config.yaml
n_layer: 9
d_model: 96
n_head: 2
n_kv_head: 2
head_dim: 32
d_mlp: 384
vocab_size: 3996
activation: "geglu"
norm: "layernorm"
norm_place: "peri"
norm_eps: 1e-05
positions: "rope"
rope_base: 100000.0
rope_fraction: 1.0
qk_norm: false
attn_scale: 0.177
bias: "all"
tie_embeddings: false
parallel_block: false
extras: ["capped logits"]
init: "uniform"
init_std_qkv: 0.0534
init_std_o: 0.0663
init_std_up: 0.0764
init_std_down: 0.0764
optimizer: "adam_hyperball"
lr: 0.00401
beta1: 0.9
weight_decay: 0.0
lr_head: 0.00881
grad_clip: 1.0
warmup_steps: 200
schedule: "wsd"
decay_fraction: 1.0
decay_shape: "linear"
final_lr_fraction: 0.05
batch_tokens: 16384
seq_len: 1024
doc_mask: true
train_tokens: 93250000
steps: 5692
dataset: "wikipedia_en"
Each number is 128 + 24 x the weight over its row's rms, rounded and kept within 0 to 255. Layers, rows and columns count from 0. Numbers have three digits each. The size before them is the row's rms in percent of the matrix's.

# layer 4 MLP up, 384x96, rms 0.0766, rows 0-281, columns 48-95
102:148125117116167122119153121145151128158132148169115161125115139129141102139111112134102078112131118132101138107155141108102143103121143130105092
100:143128067113154149112131123104160110115148113130169086137142106150129128153151161095151119126089128116141141087112105108115153170102146121159123
098:137175131141154111117125149113113127092175156117133132116130121106138112133107138141130183127096157114128138161107119106153113123128136160111144
101:135115119113143144117176164173100117102118148122138121129112129141138119173148112104108147107111148101139129136147136102112129136136115155151174
109:111097134134128175129151134115127156152119160108130128136129136177109111136170150149113093091111102118120100118123098157150099113085131120149125
102:128103152131100179153108162152131148107155100159087080114114116141125134149130100137139165143127146157137153158149094144092123142136160119095080
097:133138131123113079163162078085138135122102150159109129158105127155126065077113125114117150147160144128131141160136149094085101132110128141137141
097:123147123118111122115132132110159115164149133156095145159141132136163100112137130108145113183149133166098157120135138167120154144090128081154133
099:124166156140113125102112137126138122118128143127140129160097110111150142109120127135158114111161120119158128129093178119114164130159131168137095
095:140104180113122163086106165149120122131113090112144118165156174114170108166104104106150147093156109059125149144101118155080104151136115126164118
100:157141119142131151072133117128116137099179123119088116121125099164139074104171146141111088140142114127159190136127101136131125149100095147122133
113:144075104098112132136102094154135124098156124158178082196138132169149154112130105129121087145139123115145109126134140118138148080108114150133137
097:179161128148139174086124118116125118145112166126040116099138077132128120106149134110151124136114153154136159135152155124122173150133100121124178
102:131126106151147142100127175146104125118124172129103123172091120156138164092113162168163138102119118129168122133110134144167105166159079112099133
096:102122124161126163151090162092140113134166149123180112106132147149119110121108105148130143119112151149150108142091101144168175182099136099161152
099:134116105090114127141080107176160131135090127113094104120183137166086106130187165146113116097160156114131140118168119140128138138154127123150096
113:164133139177101161138131098143094076113094188157118143148172101086098139146141168120101151132139113140127094116150128154169121098136143156123098
100:148096155107082126137154139099143105106081127160186110171204114119138137122118188118146169122120121142140141105093172115162125132127094146103163
103:122168135122111128079131179116120127159112103145178122156153087116125111125108123098119108138189107131169124143167101103124134112114152117160123
105:105127114150143117106121105119134130151143170153147121139131066144151150124114102095133144154149102149118125107126121137111101129160151167097177
111:123117134100103145150095122130163153161078120182130139112149106113132097110170107106110121100150156140135143145105159099114128152144101110150094
101:126163171139142132112152159153140174143188087112142120178111152137114123156147135140120100082124111121132096109103126130127075117106101115136113
109:127113114157140197139125143098141114125101118135146119149131133117136133119119163135129136137163132129122115144126117114160153138129138155139108
101:121079170112157124090105114147152107134110097120080096101122136138142135141140108153142112128149169114107157087138110142180142136148140099133116
101:161092157132108145145088136128127096120150149116102104139118133144160162151154153111196134105094107098130082171142101138168130132092102104091121
099:167139095089149115154106102171139101116121153145120148161151121142059085119140176143151109125115142150137127146146142144087100084116138114147152
094:114147086093158121122104150174174129137115130114144130138119123140167077107105118117144097107114111122115120108192067164116093124117111147118137
093:099133152124155127147109105105115172143101132091129154113176131192122123132117094096133100108111113139129122144102106116182132095104136115119136
090:091094128130158092106106096131122132097118127118146133144117160103140121091173121143083121137120165157114076137122156128161160085085129134123096
095:146118088088108102148144112149146148116076144144128109112116105115127134121121131103091136131110133137107159150093100093137112138173125141153087
101:099131099154136148157111179128140103182156104120129117105138108104156149126143119099132170148178160118114144116120102135133103103095107116147142
089:136148185146099083072099098149085119111139150159129136172160140116130154115103117111154100134129095147151138102102137123102104172158109162134103
106:129185074136152097126128153123122113123129078129133155149129131120124112153119150137111129129107125156154134141090151131133106158151124132093181
111:115131153169108113113108156130151104133143170144125126144108115135084128093099172146137159140141132137128128124123146126135120119120123135135139
099:121121159165079143101128142112117120139155101079106105121161142133130155125116081116133129124113127131156122109116135125124165124139160130141106
106:135084109142096114101142159127144136145109138127159131081129129131144139129146104157143139116110151142121162062103086096139138144124103084158154
099:105121169111116114136124111163183127096151137150152085163122104147116140138137135074190122099158130146138159148134165149160144124097107147117146
110:132114099138130144164177131127117132143131132106133102075099151100164176111100119130103155141170140201113123128097139096117099113146115174124118
102:099137132124147107150140114120090155126135110118121134136152127157133127109133105170152105120116123109117129123160108127109151145129131152109099
087:090108165142168127136134136129141131111115134120179116135109136096121163181115115120139150120114136125127148102106148170140127080187122102123125
090:170161099110086130131093108107129137104147161171138091161147128148149089101149136142124121115123139149097130138111085142170145099085089108114127
104:103101134140145179104142093118127141099149146135149132143124150136116112187158129092100141160092122089146121120112101166127152114148116109159143
091:125137138161077138147100134122125165134125153138108186167137123111126146094174150132134154095075147114113122131151186118087159084143166109122112
104:164153145152183140093138151125090145128159148136140129146127088157132153131127151132148145117115141119123126111136071141163114125115121139106170
096:142110154099158111138117153094148149154131151148102120130160101148115143081106097139099116135116123141152127128149151164133140080098159140136107
101:113126100121142067148145100165140142154144129165143112137131144128128116121179115090134117104137144115152174119126127086104105111189136130145138
112:128136112138175159114137086099143113114104158122164132139116157166132112173157122141155114082141145157124151088100146134100116120153162102123115
104:126123145100086115126084114143124092128125112143102137125130162161133100136103102103127178096094121119114092098138107185092129149136090133124125
109:121085127129159152148147130098097109131138112104133152103106147108085164104164162128091097100108148139132114128084106102117129112139116151110087
096:112103140143108115142132134156157159107106159120125127106160105144124129112152113135064148138140122144125131141129164146078123144119171177164156
101:116124079175142095127110153132175109143127123140141102145106106160118141160142134142125119120157121151097184133098113101140098071104127114116095
093:117070179083116164149129156133132101128135117119089118105104140118107115141139118134156146110122150139112089116111087127119095144123112106113129
106:099129124134161145118126096151097141162171097156148120107154124080085185109145103158140112091128144095134091153081145114159133101113148089110108
101:134163132126167121155134121159144131160141119154147170097109123159157145089124129160152130134127122133121097141109109087124089147145191152155124
099:128122095120087143126110109169150107115131136112119132141143140130141164139147127161134095115105101146092149115150174136087172106145129143160095
104:103140121133122128131106120156092156162126147135147154138087161114117168156130099135094113097133105166066111162110118120152116130183115081098094
099:126091180117159128142094137139152150153125120080106136159128105145104137064106114144104123139132121130122160114189132140139173094146125127103149
107:113177116130131136131125120148158137118140129158107099107068133128114163109134161129137128125093124126166125168146160183137087095140145073135080
096:131099101137161089127141131105109171138086090136112135157109147132143136110139120146108159128119119167124126165154116139124113098145117123076103
122:148133165145134131142130083163089127151149129108120147127113137141097150124052107106160158139103114134141132147083147105157145149166071138145080
099:088139108137104115148138114160083088106148125168157113126102117126104124133101130151149107136119152092117128121102110082157129182100106159138106
098:146162117103130118170143181085110157168104128094148099133140120121150152085078108122105143100102169131144095130139120157112122144111131126137093
093:105104123136104119177090120119126127117094108147143137121139108118106178152206138133132171108153135157096146100147114111106098131154133119123112
104:097146139123142109125119113124096107113086147148139146168148139129121124079161105118119113157114140123127105154094112134154151178153113170144114
091:162119137137093103116168158108130100095129175095099129108127101151119166113147152085190089110157144162137154105122110138130118126171152110130143
107:096115149150149112143164167132117152137104103166126101115100162127143147099085123117103145117106137125129123148123155093139105191078120124130117
094:124152107146149134139127131137145108112152122099145084142159126111129126145127167161127152103108136073109153076151088107157112118130134150122188
097:084130100129174134149095155133132112128134103153155123094162180174151140133139082140102147139089121093131084139149126156153115134141119076133107
096:139117125158150139150124122143089167129144101133123199107118124180124167143144150130146114126143164118102130135079138143172103143099099114137152
096:172097106103160112141117139150115122116100152140127103148129106124180113106146122167160119117139152160187142111140135126132107096119091143112126
098:117107141163159117119136115102130168093139130118113118120180155126133081120137143153113092144149195123111109095081097142174147106112143109101148
087:137100123120136077152085111149100159144142134094110144177155136121095099134106082129153107147161147122148160100134111123152118109120106155127138
094:140106101128139160074139148100104153142143130078157128112153108134153128188114144145143103149152146157140122081132121150137110143205128085132157
088:118101146112118086161063139114166119113105092145092143122134121123131134105166114158150115093094146144112152141157097137116163135148107148096129
104:139125161132113158088139128094099121122093129137118158092167133145122097190129152129087110143137148128160150149142124141115137148132125129120171
102:087150141119146134086153174141096096148153133143145096136114130123148142130146107154139132181109121163124142129124130086122148115125110145110138
109:139126137115139148108161159131123137151165143145105180103125149131130122128113141152137109102100129161128148095115123133135136078094124152095137
099:123132128107142187155121109174133170145193090122150121120088100172114099086117138115129086134150113104112148123123105150113125126116145078093100
100:109097091119139084176092104106145100097103126162144122120148155121160117124140120145113106112100155150140079146166102128158150102104142113135150
106:131101146100098137169142164103076121125152100097129156149135166109190155102113101095115101134161115119123153100156135138119155155145130115107163
100:143182102133133127137152114117120153160104146132103132081105106105150157136076160121080129130145154165121127180098136128107125138091131135108103
108:115162140136169167145144144128139102150125123134154164132158116107122152135103109097100110111167144145141130110155101134176140087152149144075139
090:134103101082112151090125130082100117066101142097161105157163109129141128101151134121127107125121095137114168109097158147124135094141156143108105
106:122132129146137152099134127145168141145112145170176157156134102097099092169132145145181115137129130139119156089133172132104119103132130101159096
097:171176125144093139113148104108108117126150117107127190100109123148128111136122153132125177105120132093183104135101146135147159149136115156096139
097:127167134174105113165157172143140139127133141160099145106176098121131110146093109147138146109119146127141185095124124129139099149130115143146131
100:165127109138150129151158129121133166161108129088126160175118135130101111140142149127114142175117139149140154113166078137122096098109111164136142
096:126137127086095121145112130131145177095120146132118100141117092151119124135163129122127145127141116139137154120123129122103080160080109121129158
092:156107130087121106128157145145099161112094170090149115129177124136112102158137105098096144089171131097102128122089126125112137131124144142142106
096:135147110091130137131137083123162139145141141100090118148128126140180149137106113125124126138145152103116118106131086157107154099114088148166160
103:170135120142154107137127138150118138098111164115120123143095174090116092114141127105124161149158127123117141083125135124120109124134150105107155
091:157134124137102108123100159097157161126135102142151147092120102109113096126085100086089115114158169125137116151072146095158110121128130116147130
098:141159107152118142156112122071151110140149103161138144108078130142163110109115122129149110118085138109111128132068119094137144077128124103145101
098:116097146118151143138126131131092145109153102129133185132095112138147116119090147121128148126152111140104129117158145117129115112096160122113126
100:111123126119110144101177141138130153126145140107125124172139084098136097110072104120118098129159126140138134126108178118132156138133122130159170
098:109119148175117163114130134067093098125134102115155139137095154102166137124097124163105153140125133093137128125123145146106092139092141123091161
095:088118141164110162087107099128166094124130148164121115152116142104151144114120149091146086118112099104163140096179091108122105108101129125117100
100:155103206136148144172093147120114146138087160160104099132107157135108130085106118139132132106132105102076112142101109091127135092110155120150142
089:128117140105128150139119095159103153159149161136100145140125089149159169143100120113148144136145124100136165075115166150090157165124141112145138
110:161167086148138136097144139092152159147137148129182126109134136135099162125115130110155132141138160109074171126116122099146140117164092132047095
093:127118155110159150095103111066149159091131150126142144111100142127101098136136111107153146135139129121120161150113129161087158100116139158155125
095:125095106108122115103112151097106151127092106161184150086128097118119103121141109115134134131105137123123078142152112097081114127100174150158131
096:129114120114156102099132129122146114136088100147180135157131123139156120108141117135163120148161137149161154125144133149098120083118113129151126
097:085109101157156128133144149153137137121129124121138176153135135125135127121130108084106115115111136101102066101160128152146065114127126101113155
098:105115104155084151103149155093158110112156127128116149096141131087148100162152141098122119141129155158109144135104128160109149120147153154148122
099:175104153101147149128147092094150122140147124127129124136137151135122129108100114095164093141166082107188101138118108162125112082126109154148144
111:161147144174097150153102139137141137132080116086081104110171130104125081105103104084125122127107092121114141137152171123138166108140105117096088
107:111137139118114196161122161111147130182153078132150099123089082160111121083128124136169135107111098133134137173155120107134094138145140153127119
104:133152137121112095146184081144162136116128128092094095168098152157089116141172145163149081108100126093128139152118146124113140138115139113108139
108:137149108125126094174131126161127133155129095143161137116114129121093116115120164148139124105078141082120157097111145115110129127157116131128138
107:150113160162175086157136108139127131106109100111175102130155172082119142106135120156130136117162134085079132119153109119148105081103151089128139
099:142138112121109102147138092106088090131088177139094093151120122113168134142180118106103153150132135097104121105180120134113128109103108112130176
098:121112133172144116151084127168112149132156128115119148122149156122147129149129100145127112117129110175115174106105111111139134131149147132115095
092:145153114113131133134165168152140124161139107152170125148141130087162113109144106112135129137097115106088119107179142119132103152099130131121104
102:140144148146129136149160137109139114122136120163127100101156149117134104129164123114144140176146143116119141123094157133102170171173124113116130
100:164153106145145117118153118133134127102149152117145160113163151117142115125162123073100084127160166088145115129147109112156158128157114169109121
102:128133078120118125124119075155113138148073176157122133133111130128113101089116171149119155150100119109092145135087139159120176096129147129127128
095:133110114135131140145132093172187126120131130145176141168139118122144114126134131151091091157131099128165145104156174126155145118107097102119093
096:143126122151117125157122119100099179147082132137155086160120127121134157107068072103126111133135160107139128163138132096106147164162141153144126
106:111118150118106177118129154153116137154183148112158138099091144125156121164145108127111146100129114162106094155154149164139108111115103166132156
096:121092169104135162118092162133149140156083116131105132151135133129149108182118108158137118139102144120110154107089089111110101132160126114182118
105:151121132080147091110115107078126135144090152107164151169143155113173119091143136103130152116143090148119149142133126093113158110131130155125104
109:094100125145135113145128135131102153102102124094107123141147176126163141164173150145115131142096135124152127123100121096173125148165119136088139
103:134100129118103147106162153165116112159091134121124127087097120165172113125141098090139105159153127157163134124152123086140127096112130136104100
099:115086145084133171121108118097122120175125124138066146157117147116099133120110147137099137129164125114163140139157160129112155136151149111107116
093:118168119132141138108140113149127109114147124147107065161147140174096123111103115124108141097176127178157133126104121123121139128151148179168101
097:130102099128110141127153089133136125136159150163166116143102133116077132096132134126125163104111115109113153151124128109190081095137180143112086
110:113114144134127132137139118115100139113077094146131141118154119120113165144119140147109118166124112163126107145144178169138145147140160096145138
095:126148104122116109169082124145148103154116113088155142116143128118120112160122152142143134095118152128115167104135139151103116151175126130111141
108:113119107127148135136106118171126125128162134101168148114135188112102140156181118148152132092136153121093142140114091112147119136152117134101166
114:130158111140136139162139101133069102087132132113086132140106098164138100117097116111115102137138129084143110150101137122100151188121149129110096
104:144117128064112132156129150112134103122130144121087132165156130169133089135105115129113090139121119188138163106182098159114112140111139127126136
101:086163143170149126158114092099122129129111135146132128112164146111134125154098122176142122113132184122175146154117141174136073092103149131104108
097:114115124134145144107174084174136159125167146115161139120141139159143138152141115132143072133125109080102156118100086147090109116102107115122112
096:133140099141088111156079103149119112137151096130109115129162147138152097113116140119090156125117125107144080102128117111135115115093129139163140
084:112165131146120127104117150101098116142109119164107124089104099159166151129134108098092118163133148104150167146133126111122109136114116160131151
099:106182142140143103144150147122167137097161152125128091150107102111167123157133179130134124137168141113176094144128111066162127109106138108129148
091:154124141096121120140121149134142106113115099129141089180157146082124109120122127126123141161130137132092142145130093151132099083124183140095142
101:161120113176154106137088106115121128131140101143128142114124117130164113114128138125158124088142104135116077126124111127120089084107122098116148
114:139131105108144145109136122139107102100170113109152098178158108140146104098174105134093165123116151088085134125124108089145078117071123145089133
095:104153152174093146096162141109144106194178137132144128116105153101126124147123145145112150172147150095112150083113114143163135147180086127112105
097:122136149123132067128110178113163131165163161152160130139113154085152109135114151091115135154089169114112103134115112134148123135114134142132138
097:113162129109131143139075102155083127117106118098092093174110139131104129120111137160134159113133099159137127139109127122101114099102125127126116
099:127139140118172127119130109118132136151119144162123120145086148114149146121085182121151159104103127133160124137099160105122083105182101090115136
103:143147103145113120111117194157122126122094125164114111136146159145154106089134082123137103139113157100142124113151071124140094136137141093092152
109:125120147120079121108135128115086114142086115149129176138115150164161128102134169152081095087100098136146107101150103132128120120126114121172120
089:099081158106154132069136108153135125129158142092131115106129116140126133105150095119134139152163145169133126132136109123108177141110101128104171
096:079141116136158146104129128143140147118176117099098167114087115157119117151150144115157099153151114163131099109154087152127127112118129118090172
087:110124108097149156101170119137121092146124120112126151135154150119152176114101166159118096140102133136163160109138141129112143144196099153131143
091:111108136152121120131098127139167152085133168111132146135114084158126096090114107155129106105109108088129082148125151126083169106113130139131129
103:098080096139116108083129102169120162138136114153140137132123100155102139134151137152105151132137122109186126135159095136173145130120132098144155
097:107125149118103166162110142078141126107159157130157169142093130143158136115102131175184164113185098142141118171155145150134089116108151121136132
103:103157110104072103126105156127106154119105094112080162106146074133107092147140163140105104162131104161154120131098130125147100122116115150127122
109:138105115087140105121097146100096161153148092155145140108107096090099164157127127120181128152154140125104154175075150098103130089098163110125132
101:136125146119146097157127092143117142125121151105107115171091139112133134128100104075106148141122090141125170121157112124136119098151109161158149
118:107047107121098103111134098142150141161136146170128095141135088153117169117121147094135116111133103146110108098141101148153113128132129151167139
111:164102143097096114158126129137159137151125108133114154098140116103142093135131095121104175125159125147120146156163112109128125122124139156121155
088:142130143130114129166125126152098126149108111159126125132112110113084120118062083160143160110091155138130184146159132138129116129113169137112098
110:096103167160135154105154117183125144117096130151112167126113108140104140169140135165118129146162095091152149099109129092131094136108084114092121
104:140109125127157152116156134108136108125165111139093154167111105111123164144130154123129125151114104124126161120157100081144126112121109139144111
102:173150104105131158092120099111149142110132100150141182099141103146134078100127158135149146119115097144163165134100107128160143140150103135121086
099:110089148105099120128100127128128128135107159088105128176135141108112075145134110162090152101185121110141160143062122113124145119173083107117112
101:118097095083130099120105169102141081113128133166080154133108087167145142085159121131110112141134115125135151108164137108133128176110137138100099
113:118121194121162120137106148140134098159177142074138118121131134086079134166116117135110105077082174141126092120100112116080100152094122105103152
095:177094165096094118122113088146142090143105127142094097119140146164136131169160153120128082174140141170152154126104101111142111184125138125145106
110:114133145097139101110156115156155105113130147169160154131137113097116131128173170143136098130127120115162134141139077087120103104177145179113102
098:090146106139143093100139109128155148165183139131107160151090113121120127122093127088093135128094165124089163104147144106151159162147151140085151
093:097133093142175119117139098130098082137141129101146067118161125105121128160125074150124121101159144123110104140122160104125121133116123172122092
099:151132144154140088131128134106099110160124152154140169117096159139112159081156104140144131121093166139084119161115070075137145148098122132152141
103:144096095157105169081136134133142130111122141179113103136110092093127173109112142140115138121125160151137142127121142148111150141156077149179118
094:118149088161138156106099151154069105159161162107115135085138110125157112106111136142151144147113183101110123119117107146144139164111110119090166
094:137118173153092148088083115142127115133127157124141124134119131164083118128114128131130143160157137142119139153130131141110115148152137061153181
099:143123095133109126160150139104095151149166101087134123136152135085187135096098163138145149143145107167128107122159133133149114131158134106128153
109:110162153151115141116114131118107136108159097159141132059149116141146109132153104112150116147108148164167150160150147173130177123089148147158135
096:103148151085109135128113094143158119094145123117119094118126133154092130132105181124171151112138119174147128143115105151089110112136149089145138
099:135148098148102133151155107112104103185156134115126097148133165119083124135156134122152144102071145125186135180114134131087123134145103151144158
101:132129137153094175182161113145137156145080103125122129101083141133165166111097128135169130130192119091141128094129116129119136108114152089115100
101:151130151125133127137188115146142141129144118106150126169150116164128113098137134132127121140109141089091074139175143117150103100131138096154144
095:139115074128091084104140113167125121131144120116113144138152150095167130110122178143138164120109104184149148153147102141121080110111136120144094
090:146128178127137138107101160125149103135100101109124100106142115136106154126141167136100131159117085094115128145129097135132148074098119110167123
107:122120152158110073145144170127118144106126121132130129126127120127165146124154112137117129085103176121109133100146117088187105127189083102115103
101:134123137145169136126153098111161151126114093163123112124144128123133133109112094100140095103178116130137105145122113132152149134144140142125138
091:105102094116191099148134102164137163109115129147109143138150153135174107106145093146107102124170105153135155128157097115147149139135156167120142
103:117126103160139152095150120117121125127135095117150120113095111120156111092168103105105157115159089152111119167153130154126155166103140148144140
091:105095134091096098109112155096134107090096134119149124109141138131146097171124112092155130089073121121131091161139127129116159122122174111096084
104:143117123128092081115175172117133130127103153106107140106125146170123095154088120142075141147119131090146090124116138168124131157162146125166132
105:152164166083099129100128128187171104092127176113110126136133131128168133086133143147150129153103128103150105095102152159097122089140104110110116
110:124120122100121174088159115112171116150089111171099106141114118126158145108133138150114133154166154081100152106098136089092134121112153124123126
097:124158092118091112159111111108126101146116104166154117120105117144149087092100128134138163136141080140125151162145176116124079104146148095120096
099:123162152160147161134129152135145175123140102156127129110151156115182098144089112158142147091161118079106127086082102144137139149127157096129145
100:124194127163130146087148164139096126146121161144142103109124144124109140100079159150088151125167147141157113121143110129152136147136146130181117
094:153140120104147138100141140168092117133119133153183149136141118093097128118172151135139170149113114146080106131107149115098127119170117092098147
093:156116111146111116131151119070081158114114092142118170128140115169097174092134135104145145102137156147106136155095125152152126117113160134089139
100:093153088121155138117103124149135139124164107089171140136150130095133100138123100131141155088145118152155142128140133133131076130134138127146170
116:136102115169116152109119133095119118146167053090123159109108130138136117150104131114164121088128124140100096116086132115114164120101146081151130
096:109101165131128174124152152078091113130116081164144149090124104120093142141125148181154116129129098102112104098170128124115105159118114133117141
107:166129163130156143115124141122133133115108125127123171153120138080123151137164152151166144175160146140093129118138128126126132119162106140088171
110:087116074115137128115150158144129101103142128115165133148168125147161121105112162152164139140138146129085145078140123121129092169114149105068150
100:126108116146134097127095102126105129108103167126140111167123096130122067121155120077081152112153130140114109162121122170134131108158128109063174
097:149178141121127161164133161088151105075131163163160145121119129120100129133112182155120096162136145131172150124114095157121108151140143139146141
097:155125163110101146157114125131126113141089090130125128160153087131127118083082132113150095112135085136130149145099157149133113120100154118138147
099:178148125162086104135146137114155169165113098084128098102154145143149102119135104094104096093134142157121136082089128125104146111130146155121142
100:122110138151126130093163125098150169115162118144155128188101096128160126124110078115116164112157128126083108140120127111079153130133127143156157
095:101149153102150142117105123117122089152154094122150105161120114106164093132145110114108133137141141154097115152178105089141121154159132081114068
084:169137161132164106170142121113131113151136103138085100099118152100138153127095141101124137124152099103125109125185098159100122155137121150112145
103:153102099066147101146095132156126118154114130141093148142166124136145079111109152138094141094155108159108093099140139142127094103102147168118127
102:116138126070132097082147139152077129140138129141121133153099149149109101160138136119140108091179105107131167102119113142130150132156147119131122
098:135158122142151146103152115112139086123139139095163122178121090094192137101124159122133158129171121134126173113124112096130125133085146128115128
117:128149163155132090102146183112088109159122110134111115114099128127152131126154178092119147163147072161112122129166159126143134138100145102089149
099:117157132150172116111122157135141136148133102112108126095141125163111093161131137116131159156148104104151135116133129109125123192102109130164085
112:130090132122147126108135144131135122149118142119155143127137138101117099112140117114125152160113149110108167072190117149165084152138095164099103
098:101131141127160166139130139120119142124114158089088128132085168122119101144103109115135138144168111167135143102133101134127144099098176118173076
092:148138135114115123107148113143132101109091126166119106182065162114135127111117097134118139141188155106144136128123066108139108123162160135124146
104:147169124156113141077113130152125136137104116144148148136159153148093119069096133141150116115153103131096155090140143127129162138130165108125120
100:154081115106127117188143099137120146106122132138108143109136117128099118141165126095135052128100097131120126148113131136140158142140138123117162
107:087141084135100081138100114100091127106099077103118165113151088122109117176155108154115133113121128104144094122149133127129140158163154130118132
088:130133148143101133132128100143111166148135101119082151125137126127109154115103143106116100117128110117158090121184097147159146140103110110101071
101:093173134129123105143131096156128133167134125132121093146135159143106159161136153124119130155110138141133117107100095132095128118136156090112124
116:130139143129130185134147142123124128142154131116136134139139168109134104121112157109143100111158144136132146159185089112123143123155109139132162
093:154129117159098132142118117114079089091100115154122137100124149115085140137138095119131165113116123139097137144107107147165137175127121113144120
099:136135138155118109127142125109133092109107136092129151176133137157105089141161088092151122106110100138132138090169153121123183148123104141138105
098:128099138163155122145094156163111155131111125089143122137159169107143145126140107127111138133109076108116122078166098160118109114110129136135144
096:161100156154119140138118123096131087111138165123091101112140137115120114114126153066118180102084135188095144151149122106106101136143111148181112
103:129108106157099148142120104094103092122148109146135131105164150081116108117170148135086106156113166186107120128137139117088102173134125165144116
101:119110144153134124161135110114132115155101120177157132119142126134140084153142141111147140123174145163108147127164117115131145099099136129129138
099:103104129170170115108115103133137141085126103087117142136132130099164097101102131126147135143149131156125159151101142114098136189111110143121119
095:156165141135136124127139111113084111125080126115104117119127081139167148105112114097124133122137077130115142144122112145155145128065132099151077
104:122111159163084149121094150129184140083157104159142144125157097132125097127117142086145082118114127124132155110094112088139144116102090125112137
100:131119140162145091086104100142117105125054128117102132112143139128128108155152166160128124097095118133147121134152113159118148175079110158127109
094:128098129168159127157110100130116115125132102087142135117088137112150144118131087162121105171138148125111098091146120072187126179147125091088135
105:133096110147125148135152136126163157132172092154161147090141124144119103126132105103146093157173143104115112122113133080128101128117122149143091
099:153125143138074191105139133178143140116141121143105149139112138135157152150106132127160125150090104142152105135123107135133169145136094099148142
097:118098138115093108088106162131144141127160089120114087111152145112106151175108141146130125129099153136091148141095168148135137159178132118107119
100:095164098154128146106131084157107100110127135126126125071111122116139168091137159124106085121156139109132109104108128076158098125137112108153091
098:101136124130135106116161113121106131114100136142095116104099090144121110152138113124113116127100161135129170147136153073144119171128154169118113
102:113106159145116107110131149123109129081138149149100113117145129177143084153088148114113149090146102144131111135100135111161107110192108114154091
099:139135125150144142100145158142126163149115125169094096133152124170154132153099106091120138131120124138142126135104104124098142083135089146123095
111:090126149129162092111120100113166104101149138128151089123151097136141138130138137156103101152115123148100141105174123144156134124095140128162149
096:129145134127148102104116112155130117107152109074144137097124150116113143130109104149125110117106106123122076130146143075171120112113124094073094
095:153131127095161127062103093117150163094135094102122152128129138118098131137124147134107101147116143142192158147128116172167103097141153118100073
095:164113139141105107157136148106158129082137093152138093122159148114080137118124130136116132123154124084108132153113160157139100126106105137121104
105:147116162081150148162132144124140160128109153123148107159134109095095107129131136112150117124120125172089158115132155084111151139088122120120135
092:131104138130087111130102104124130155153175139102130125125110104132153134074103146154119153169106112124104144088159131106152132103104133134079167
094:139153128150173132159125110110163098125138140094134135125155145179156116143100139113123136154113116091125141102135131125130128131098142179130111
109:117134119143102157145086165162091117123133155127140138090108145097150159162124132119147161143105162099108097166143130123107174153123139112169114
095:115120121128100135102091136109184104111111129161104146127112178132148085102120139161161140120100108133123094130133141113076141099154095124140121
098:129110110126104107143100107141138093154127103097106124127112093134114116091099130112119095155123148140137177109152151137154168130122096110110111
102:187120165092115122125124156082144139149118106121089144128090108162150166080097156117101108113115121116096152161115149113139154088140118155099100
105:131129148121128086090089147109151126101130105075161115141160105091158119134105139151165106121159163116157162156092150139136136157118123114139145
099:148131099100130140150107100111103159093153123101176154141107151116177100128127120136074126173147133091139145139143093135115122129140135145147139
098:093138159161078125082127146127135114124138150166133143155112132069121125138122163182134152135094116138117119133113129105124161102159124062102143
103:112095136119144147144123103196105095116107134126162160145113179084119158147131118103145142076129076135121113157191179119095149109128133100116129
095:111105136159088168105115122135135125139128109149096137150133081138113118089140124111132146118095164149185159163119155123090108142118134170117144
110:080121127154153105124138104135110081146087092142100105147124117161142139157149137145140114108138133131140149143173134136148128136055165120093157
090:086114166135108120153148109175094134111143124139097162142150137103175120160102103102127150109108122136094149123124103140125075138143141149142117
105:154092111123118116145141114090095124136107150186136158125157108097131145111122095118126103164113152160113140130154140121131126146139090109097113
097:099110101131157155105091108149130156110136172147062093111092127146167130133098099139142114118148149138133118122177119138109156110139142101131166
101:179123152077147125151124144101118124107118109111157127135152123147078107116134137104106089074157100124152112172135160127099083123131160125124149
091:146162141140127142158111116100101133147137126094102153123089116143122180121112120082110133160128139150151110118111101137128114103139095187109139
098:175102123119090132156127154120116189154092104132109092114129122120111115109154113125108124099136134119155138106139161118109139136107118139097157
095:106116125083204138121127111136106150120152143118120115152092159147177132113060138142105151095127099132111119118171132109142110110144146148170108
094:112123095130165163097159115167134139137167137117153114162076138093159120115121140102127133108103118127115127089108154153131149075129118122105146
099:132135145087107121060145151157119131109158132161134114153138104153114143125136158135101106125107106074117158111137159153123113124109125144139142
093:118121138146167138113143114142103130109128135099107117130096164124104118147106178081166091128118162107139134123107134142196134145101093176100148
104:131153147149123135124149178118157119138102136159126133097106117102107146159152120116120123135170094129126161146087124187158117119112093124153096
103:136124087124082107132113125158071160168108110118100118097137164115171122158142107111124108101103120114096115070112136133141135132088110100153157
107:105181127096175140121118144135074116096158096125121089128105125127135152094139107125136152126145149081137095142150160088144124118103154123150135
105:156128101111141111137143113149068119111110140112132130117133087100118094111117115139157122173138117123112119096123180110115147118126110137154109
103:095144153097131113143129138135129108182167090125127114120157141110144112141097132109157138169132138103119090136108081119092093090115152130150105
098:157132100117145137158134095086135124126137139132098183117106112085153116129145140138118138151118089112182131099128135151161102105113131177136147
101:107137123126138125139099100133140137116160093078132145162118129135098120118139124140106130120101134107084113096163113131140069072123197118137088
095:082138111142134147100160118146100129156163119123127100143166088158146100111100103104140167091139162111114134146173132096164158129139171129119138
107:127109152144159102177155115137176144164112143114136117138133136106124105127188132086120172099146107151165123116110107122165094116070115087121125
089:144148070105136133135108177088146143126094123082122118133156128130113162101074134111138113110130108153124110149172102103118111084084177113108092
104:169142101136103123137171128136143070119139104130108105128099104166144115094127156133123115147125125130088127146110079159103107130123119155125105
093:138128125125111157120131099107131161130128151123078148151158149161051142122100140130088145121113121164146139178124128141134093127148155080133149
105:118122154150080135160112133109117147137080095090121110161128157126162118100097078113137112100153121132154167132130149136097141139141140142142180
100:099112140100130150091138137133137150140124148094109071110086083155130164147057138125135163119159119141124106146112156122107186118135102162137140
094:129093165147141105146155124104137123114152153115091084112120145141116125119095142103146176174127131120138159118120146091147119106134130163132119
100:158150112115142102120142092132125145114161114142136112138127102093147098124073139128153137149108091126132149140143173104107131097078127120172129
092:145127126134128149135183134127133136140121139153161167147105155140112141132093144115126066124169120131079122161138124148172138141150130097120122
092:087092111090155085137118114136127160123112125160161133104128115122096134102162097127150102120133158078121092110138116126147107119105160133128131